{
  "d_model": 192,
  "vocab_size": 8192,
  "norm_place": "pre",
  "rope_fraction": 1.0,
  "qk_norm": true,
  "bias": "none"
}
Each number is 128 + 32 x the weight over its row's rms, rounded and kept within 0 to 255. Layers, rows and columns count from 0. Numbers have three digits each. The size before them is the row's rms in percent of the matrix's.

# layer 2 MLP down, 192x768, rms 0.0416, rows 0-191, columns 160-191
099:156118153116171071146113125159097071148098086138139189069111159134074204197116052142082090155142
095:119173070172159149157165130089143185160107121157153105120179089175154125142116130102055116174126
105:157148140176163163135114159100175073093179110122168117126127178107119195141122082035142141130125
094:128141129068132127100102042160138196084115155173118098098047191096080161138081099134120117110108
108:131139108101132114103110142179125107172114085130139105181103126105146157171149093117153074120126
098:169119129156141134110113096160134065137115110121151090091157101048117158122109178117118107032124
103:189110160091121139097106138169158178067047161161113084139122086136050137067152133188146126119022
108:111099136095104108113121156125099065167100152145155103162138144168139090102140106108187114091148
105:137111109185105133135158134137131138157106148133166114101175132149140146175135116132152123130122
101:138102131109097165151141085156152151078132149181151093136079107156088167118147190132171110083140
095:125134107157063122127136204144140137120108118139081174152109169076090065135070125098126120141199
105:136135157176147118147112169125125154132128126083123104149053119173152073130096152168082123165093
104:160173138199178105150124045092094083142142097163169157099137124129127116171153133101129116092114
096:141118182055124107188100064125183163107116132128135129115110063138149159139117125131142156113145
103:167130114154143134162141148160115166086126154105106119115164180097175101159139156064158123128116
102:147144149134142159164142109193128122134068110140100096083092122151186122139103078071166133093169
101:091172147124127122113113173145121130137122081148155140151187072084083126065158145140104114138076
094:191170145129120181117133104147117096115146125074148191145121112086133176151181144146200163136128
099:116111097137175138109105140123088096189164114162198095109134164126149099113118155148111066140139
094:108133143124127068110114155076149109132142125123113115074118158110100170198156097130093111087153
097:116136152128116113127107127051084126143083166123117089091112102076060150133079109127136120137115
091:084112166143139120114121107138158099188140148172120133106138103176084099108119165189140088194137
099:085123045117119098153106152090136157141094136127116164139048141195139118120112093147115137135202
099:180123122123079125164124095158139105159106114186136127106097085183146062148110114131192171126138
099:138093142142180123099122137135131124121124078152106175145128153091091111107133159139146122122150
101:147064135155177099104151136129160152147104149096079151058135081074094141134212102121090199122093
093:135149095122119147096136155155099126145166087120091135186157117102093128101175053074138113101119
097:136125122170115129113143090140136142164084117150121138096090125133153136119119164131162122137074
099:116137156100146049126130116126174120107169148148160158122072113172147164124117130140091061124131
097:091107145076150078078117158161133077113111153121133055161098182141129101173090099138175076099133
095:096111096157116138105162163140136150125164167122155100149110214103147075141133126069131106162152
102:186117104138125147131192126116119076132128113140202117145110139181094105165162115073100183125147
114:121152120173116108117129104105077130104101129078136107112096182144107184129169159113075193115123
100:080115182113140160124119137165123130137126183156043120097119153103094130150035120188132130222158
097:138115124100047200075140166119097087105174131097119127140109131105111150147183174141159138190083
109:140167176136148135150138131083180202163115102178114089126110128135131085130102134090188170109093
138:124141139103178114101107106178150144058173112104158143175086128145088206085112102099170116039119
099:118177131101089151165130090172131084165105146077094149200112117157107111139132159184128148145179
101:135110118136139102086132168146143158099105117140133125120122103138081096086096186178137185102146
097:137087127094113170133118078116082137144159144146155175114108083134058123062067121185106154125054
098:157170102132151068200075177083155120190172092122118124145155132147175078086154132127120200111117
098:078113108117117135159190148107149141153107112139132170138127117166129130161138095165104160169138
100:103126157145135127170129030067148148122136175161111121123160139121163130104056117139110121144140
097:092133138107093153040124121131082149130119205097139165048104097128149145136118107183133160144149
097:081123165075146105103174103154072096092125131139128123138089162112104122096063116130097107129077
098:140161123176178142076148114166135158105086174129061146106188144127123111155117139151119017141129
102:139163130145126098100129136164129173143127146132088136138140126082137174159153156111123118169190
104:114141123141082108176078046083103120165120117106191103099135115158107079115125145144135100136156
107:102133143147100137133131160148143116119120119083186136176131174026209155117118144108142127130149
092:091172187202182157081111107177066080141114141064082089152153110147103140146171134128088144073165
096:097150114132136153131094191130121118088110068079105095095081117140110148135094131131126148137136
112:119132125069133158109155164128141113100119096145137174103094104097221105082096112105153150091103
096:111130158131097088134121114229168110122126155134141135168207169173080096134131158087130072131141
097:153103116172123165153099133119106133170114141151140122074171139097104098080155116147159133078111
091:164123115066151090150122111098127128157134107111119053117099130172190136157133036158172143136168
105:132130127143135216120113163165076157175103199144098146158115091128143092087153128092170141144110
092:128117115139135128098135169163149077130108126120130133144114188153129147080123136216137126139162
098:114155206118121069116122112095172138103094092117106129129145118139123111186144101090158148097149
100:044168124053131134180172147149130138089074094096103121111188190129141113132148090151078139080066
102:075117074109140100111155130155087166167149105132150090170137169107197124169145134081092184078140
111:117074128209160103113174151176128115090118148103129089170158163120055140126133165134099092156139
097:143122128132162198140164126169145082164127132186091154180104161153127156083099116078163081124153
100:168113100125098148126131160135140157138109107177142148101174073149156138108154112140125104139130
099:100120143127166122167084081107091175116197087110162189136126167134137178157163078145141113094098
099:133155138163111133147118122198109143191141136144102159129103215076113040157101130144107126162157
091:132145126152107086111084105120134114134153141083132178159108096147157161142135134112107128078138
097:124192127111125136125127151138168128118204098190107135130139074167123108126196099129124117141104
097:151196136156235066130166107098160205156148100095145153093119083159087175107151141110158142138143
098:106113104097129111150132165149132135119098129070141121165163129103163156168127121133172097115085
103:127084185113103189149103129115079109170151127177129148114107135132160056117114129141147194125147
100:119106166097176154086141099109155117165133157161151131147193180133118129115125067159125148182095
106:126067138130142122124148129089103155141122155190130103058085120099138145118100111066143076181165
100:070123087183079214112131145181121137010135128055187114119107168121169121148147093126085145121156
096:127086199141136110182153135104142135091121072122112120085170111127143117116151185128118172123107
093:136124132141133178142136138128095102112088166177150129113177165158107143150113172072105158109158
100:123104130144175140144140137097096127167103061142196193136133067118168111137139145129130081142115
092:093166177105105156109132131088130104171165150115077122123139087145122131121102158139122119115047
119:159120071120124181155157141088128097132100096141173144101107145138160195081126155121107141166128
094:150074157153078088162148141114107109058147126106090109086133157054115162113153078184211156068098
102:126124062124059100082111143181119101114147063118131138164113104111155130149155158089131128123169
100:136128123200186138096107115085082133086141151178137135117124180165111087184161123138160074086154
097:099120094148100123120162143068145155100125169116108106104118131116097106186121180118007115185088
099:172170140081130156202151160120114123110100127096103189089136102143172112066110110174134149148144
108:177120135105132086154140175076127045084173160095043077134131123153116131114180126125111132151125
096:156103120058148110160071143088117112089134144168140128108161098159174159166075081116087146110188
095:130104116122164074136082165081143115115205115092125161128108129090115123177151061212143133121126
101:199169152140137121145096122131130160151102122131097165156134122122157198084140148147144198120082
098:111149097113145131093084107127105107072105109113091104146104109125101064110099190109081119122135
096:092123146130151098144091139078106116112128088139099112150145147075118106122099134100171148129159
103:183109107130131128135123127140138090135255078142124202150132159140197140096135141106116122155085
092:192155179177155142123138166086121085157162146127161114139119154122108142101103160091179148092142
098:121139169116117171094106132105103089086118147100130091144094120173161085111165198117132139105120
095:112137068103142152154129170115136174134075139148193187111097130148128140155161121147142124107134
100:133116145076123106150150136123134165089140121170128111165137149142136102145146155108096096198159
102:110115139135132168107189133168154122084135166118110139131154111064105135165127140146100161073111
098:150166130111089083070149098140107117159107109158210185220179152174151218113129121142218094124132
102:102108132171084146141093151094176149117076122077076102154095111145102123149134148094143114105135
099:103177104102163146091117120126083111140148138152089122161140109120129105041123081109099101090151
111:115093139194141183145156139074109160110159139129068135215116118133158102101165143137099117100165
099:156097153132114095172079091147138139100128169091128155119158179131207122125106057136142192100103
102:136138155092161116123123194126095158089109159141168101101109130116122112128127117125170141102128
123:102103146139098146121181115137150107098166121105136110148073133117154062181031184101069132136120
103:198100135152105137104100135159130130171166159148113112154132110109049131116144212150166137147171
099:144150138136106149120122136139116105105125169133170132087148075118148147108106137086145097168150
097:128097105086014121137156117145148123079113151127075103145096154110090098137137152086123114180081
100:063154115096148149168150084092155080102180105114144143159151106143157126098108161076083141116174
097:123092120173109175144083093152156088101172111147118136110140122110120156137120125111145158101115
096:105111130165147149126122155085136135149101110115136138105151152104130180093099106109097074165113
098:144182133057164178156087071081118091159120113107121152164180096136162097074148152108111088101151
101:140099082133081134079114179121180103144133109159123097118151115126178129142133100069093152151110
107:168117080149134105133157108089199118109108164104075104124125105101132179081148119178159164116122
108:112112120181080086136126111134160129116114087129077169134124147147165120156156089147129117096163
093:155122125138220140164173115106110153140157095140194214155201131109137198135113138095151157178110
108:104188122093191170145099103159098140146146157133110205146146122166108128177151105122189112135095
097:147121143131165132155131111122096120132134114160110156141119129178167075106102169148094171118156
099:156084154079109112155137108138137133198164121118077053123137124131148065135072169115128108198085
101:144172081165138115142087140103144129189119136113073108170099132091165109114142111153146175141161
098:132163129087143127133135131132145095122134177100116139127123123124139128091092105119152144127104
103:148154107168113065122136108115091138099156191150187170165142116151109120144155090160155122164093
096:126097085089181152152106083122124126156115115107138144152145120137156151107120161095154113135122
096:167143090148186072077080123133153172128168194106125171120138097125069190128124106131153092102105
100:202112082101140140126155165104069124120171126134113180136192124100110170145105173148139156166186
103:155184153098138175120098122182153071147134100101140173118170141116098129194056125112102107181179
100:046126097174123112116136108128097082153093103111119137106127122134054144145133102092096117159158
108:132172135125151155139153154111076111165121148154127081113193146113119099099175153103116103167124
099:081127056136154127125097105089210136109103010118145104158157164094144120170140129115110123078126
093:127155136163135164080191095131105099083118131136093105122131155092104138154140165149120105123156
098:138172136107191162118164117152110158102179164121121137153128082100121103184190130157099159212101
101:182078139112120155156114157156053124085093107149160144101122158157091118149081151141091153157101
096:104127105086121098131150099109162103116166165113167160130127166152108094162087120110153120100081
099:113185133086112151126127060143151132123184129079117107136110140121127078106146084106119129147091
100:172122141126143133191125094139136129179145092095162081120114098077125120181116047136112043143111
093:146130122133120146096166101128132128168133146165136115123166145127186152100156092170141146118126
102:143148163122146140112080172070124126084104032076142162136086176090069142145160108086172150148104
088:080098080132132046127093112088114163119118079119142115082110114078111139135128171181113110132140
096:118126099112096116076214186177172112111087123136113063127116093102109137153158154105151128166168
101:173073128138090089111188159087134124157103113115105092187102130168140124170144079128114127075132
097:151119144158051153155122160160169156097148169166059150089140028161164139141112198146088158165064
098:139232125104137141138095119173078104113166167068120124111089147157189163179149145112112087138151
093:121161127069093161084157094132123188104088129136121177114111119098158168131099125119118097151130
098:110103130178154084107145134156155177149101134104097101155133135150116043117116189149119109133136
099:082170166123181150166111125159159164186176107109126167157113109135054048140139178130118127114127
102:161115108159100099173098098133120195179132173154139090134085131126053091087124133124150112095153
102:118098094129120133085119112084077130088108149123126155100085122088120135140088149198145070156140
104:081105100151088055073166106147100120153130143153086094115075148149108112114098129158113124092137
104:091125067154115116094096076185059135122127127129145147117141182115139126124123152111077208117104
102:151115162146116118105120092167143142129113105113097144131134099141156121119119017157132131154114
095:161209105116127094123154145189124162110147058100114081147152090140124117168125147149148138105111
097:110111109077139162107116128168143131172142093137135171149156145106071110172152149109093159145107
096:146105102123130125121100133142114079122106130149083093104085121095080087148191162054131145127092
107:148100081154083118106165082100134122143144165143114097097127088161111091149117142090176115168079
096:067138125138135176097119143133166127101143121171049079139136121151095102146133103061060091138103
099:118118111115139110139100176133148175110124153166116165106130136131109161036121109135104157116139
104:055134149094129158197134135113144124083119106177091077132121165106165150094129115109147178100173
099:133138111123101123156145218145145121108119093146160076127096155155137161124094123121074108178147
101:152097116161137155126132111142089151182089179148168094122116172137069114114150114175154099063134
098:147119134164112126091150069133081115077145145084167135108080143121130175191121071127133058102102
099:128122088170136120130148080119087138122061140130165155129148136126128115090165077179116155077138
104:125119080116119192078108110196166144142103142079186136134133165101136150109135150159164132131171
102:098091142125137137126138147125080151131093127100150245148171116109161116143162173130164169100139
102:138067127137075164124145071091096055164167119123146108121206093139131119132173112136053158099122
094:147098225094093122125101145170109137154162180051099097127119088137177160144140049129141058122192
094:149152140095080167108102186177159100123114102123138099164147114178095153094088165152115095150125
091:207113134126192100122118100100169187159131107127112148086127122175121079152113150114195151163146
102:162187098082086080119127148085112105089113091164223124112120173134129112164140148106158077197096
100:065140093121152124126100180100103125119123082102111150121103133074152176112126100138138119100104
098:142147121086101168104191154090154141106107137098097108139091154104103179090160142162088216073093
097:137116161140080096173184064072137151215117221173110143088129077119160171121091174141095099104130
106:139136168117102167131101100149137108178132106124173170159139095116175152118105064147131159140106
100:155118117089130086148143151136107142138124108100106134136099212119101087120123130113107150176154
105:151095094070190082148106107040176134109102136150127104116147127124142140083154125169132144097183
097:117102133102093086071090140121064148190179097177178126071091083125209066165091168144084160093191
106:101106132102176115101115104122112134056125127113166142170103114143078165122163185166116163148141
099:159125118149125089149208143161133150108101148185123166137188112141199129066112140103113154109063
099:118142152147062156196175150154127140136093130148145113073128156108159141104104120160167068130120
104:107109105159163102143079200141135154181168178193110203172135103146169098117125194097058118184140
103:128133149162136157086115105102159105134174157105145104125153083096141131113133079121163161133151
104:128153087132119146145133109073156119084121150074062121116106026125097117137098097120097135153056
103:113101117146117195143159137160144183157190146172182147180145116142192118166166119120125133126098
103:115168067125120141145096158091159131147083078133108115120160106114120156078112163134135110176100
107:108122182156147092142138058112104109110115108091172095093143098159104132123133134150140143132134
093:100120125138116101149115176191128082170104153122116066127192097117113171127132051166136099125116
097:080118132088113114145157106107139091144102113140150197108127153127175180140097098142219146137190
098:113165133092145094114060083086098114118121111138119121140150149103118097128171112173092092097120
099:077215206179113133128099080123144163142068088144071120134139197148087187168182128111107077137161
092:053099116131080162134093113079167082105107151110076098119156105144099148113156119127194197105126
095:093095141118069069114081165176163141137103172104150118143132184161156132090139113114126071092153
100:103091152129107067166090106094119138128124181134130144143095128161175139103100143182137165079137
092:120135104189144149122110143152149161155126122074140095127056145129099118125142125100101064187096
095:113124100104088141090153082123100137076067055122078063089085121135072110132103103092155092065131
102:114112222130151121151163183145150129136171109126172098064108163141147148161125069126165128096109
096:130079142122142144151122143064137140091168154109128100159128119126101181133136207116098112069088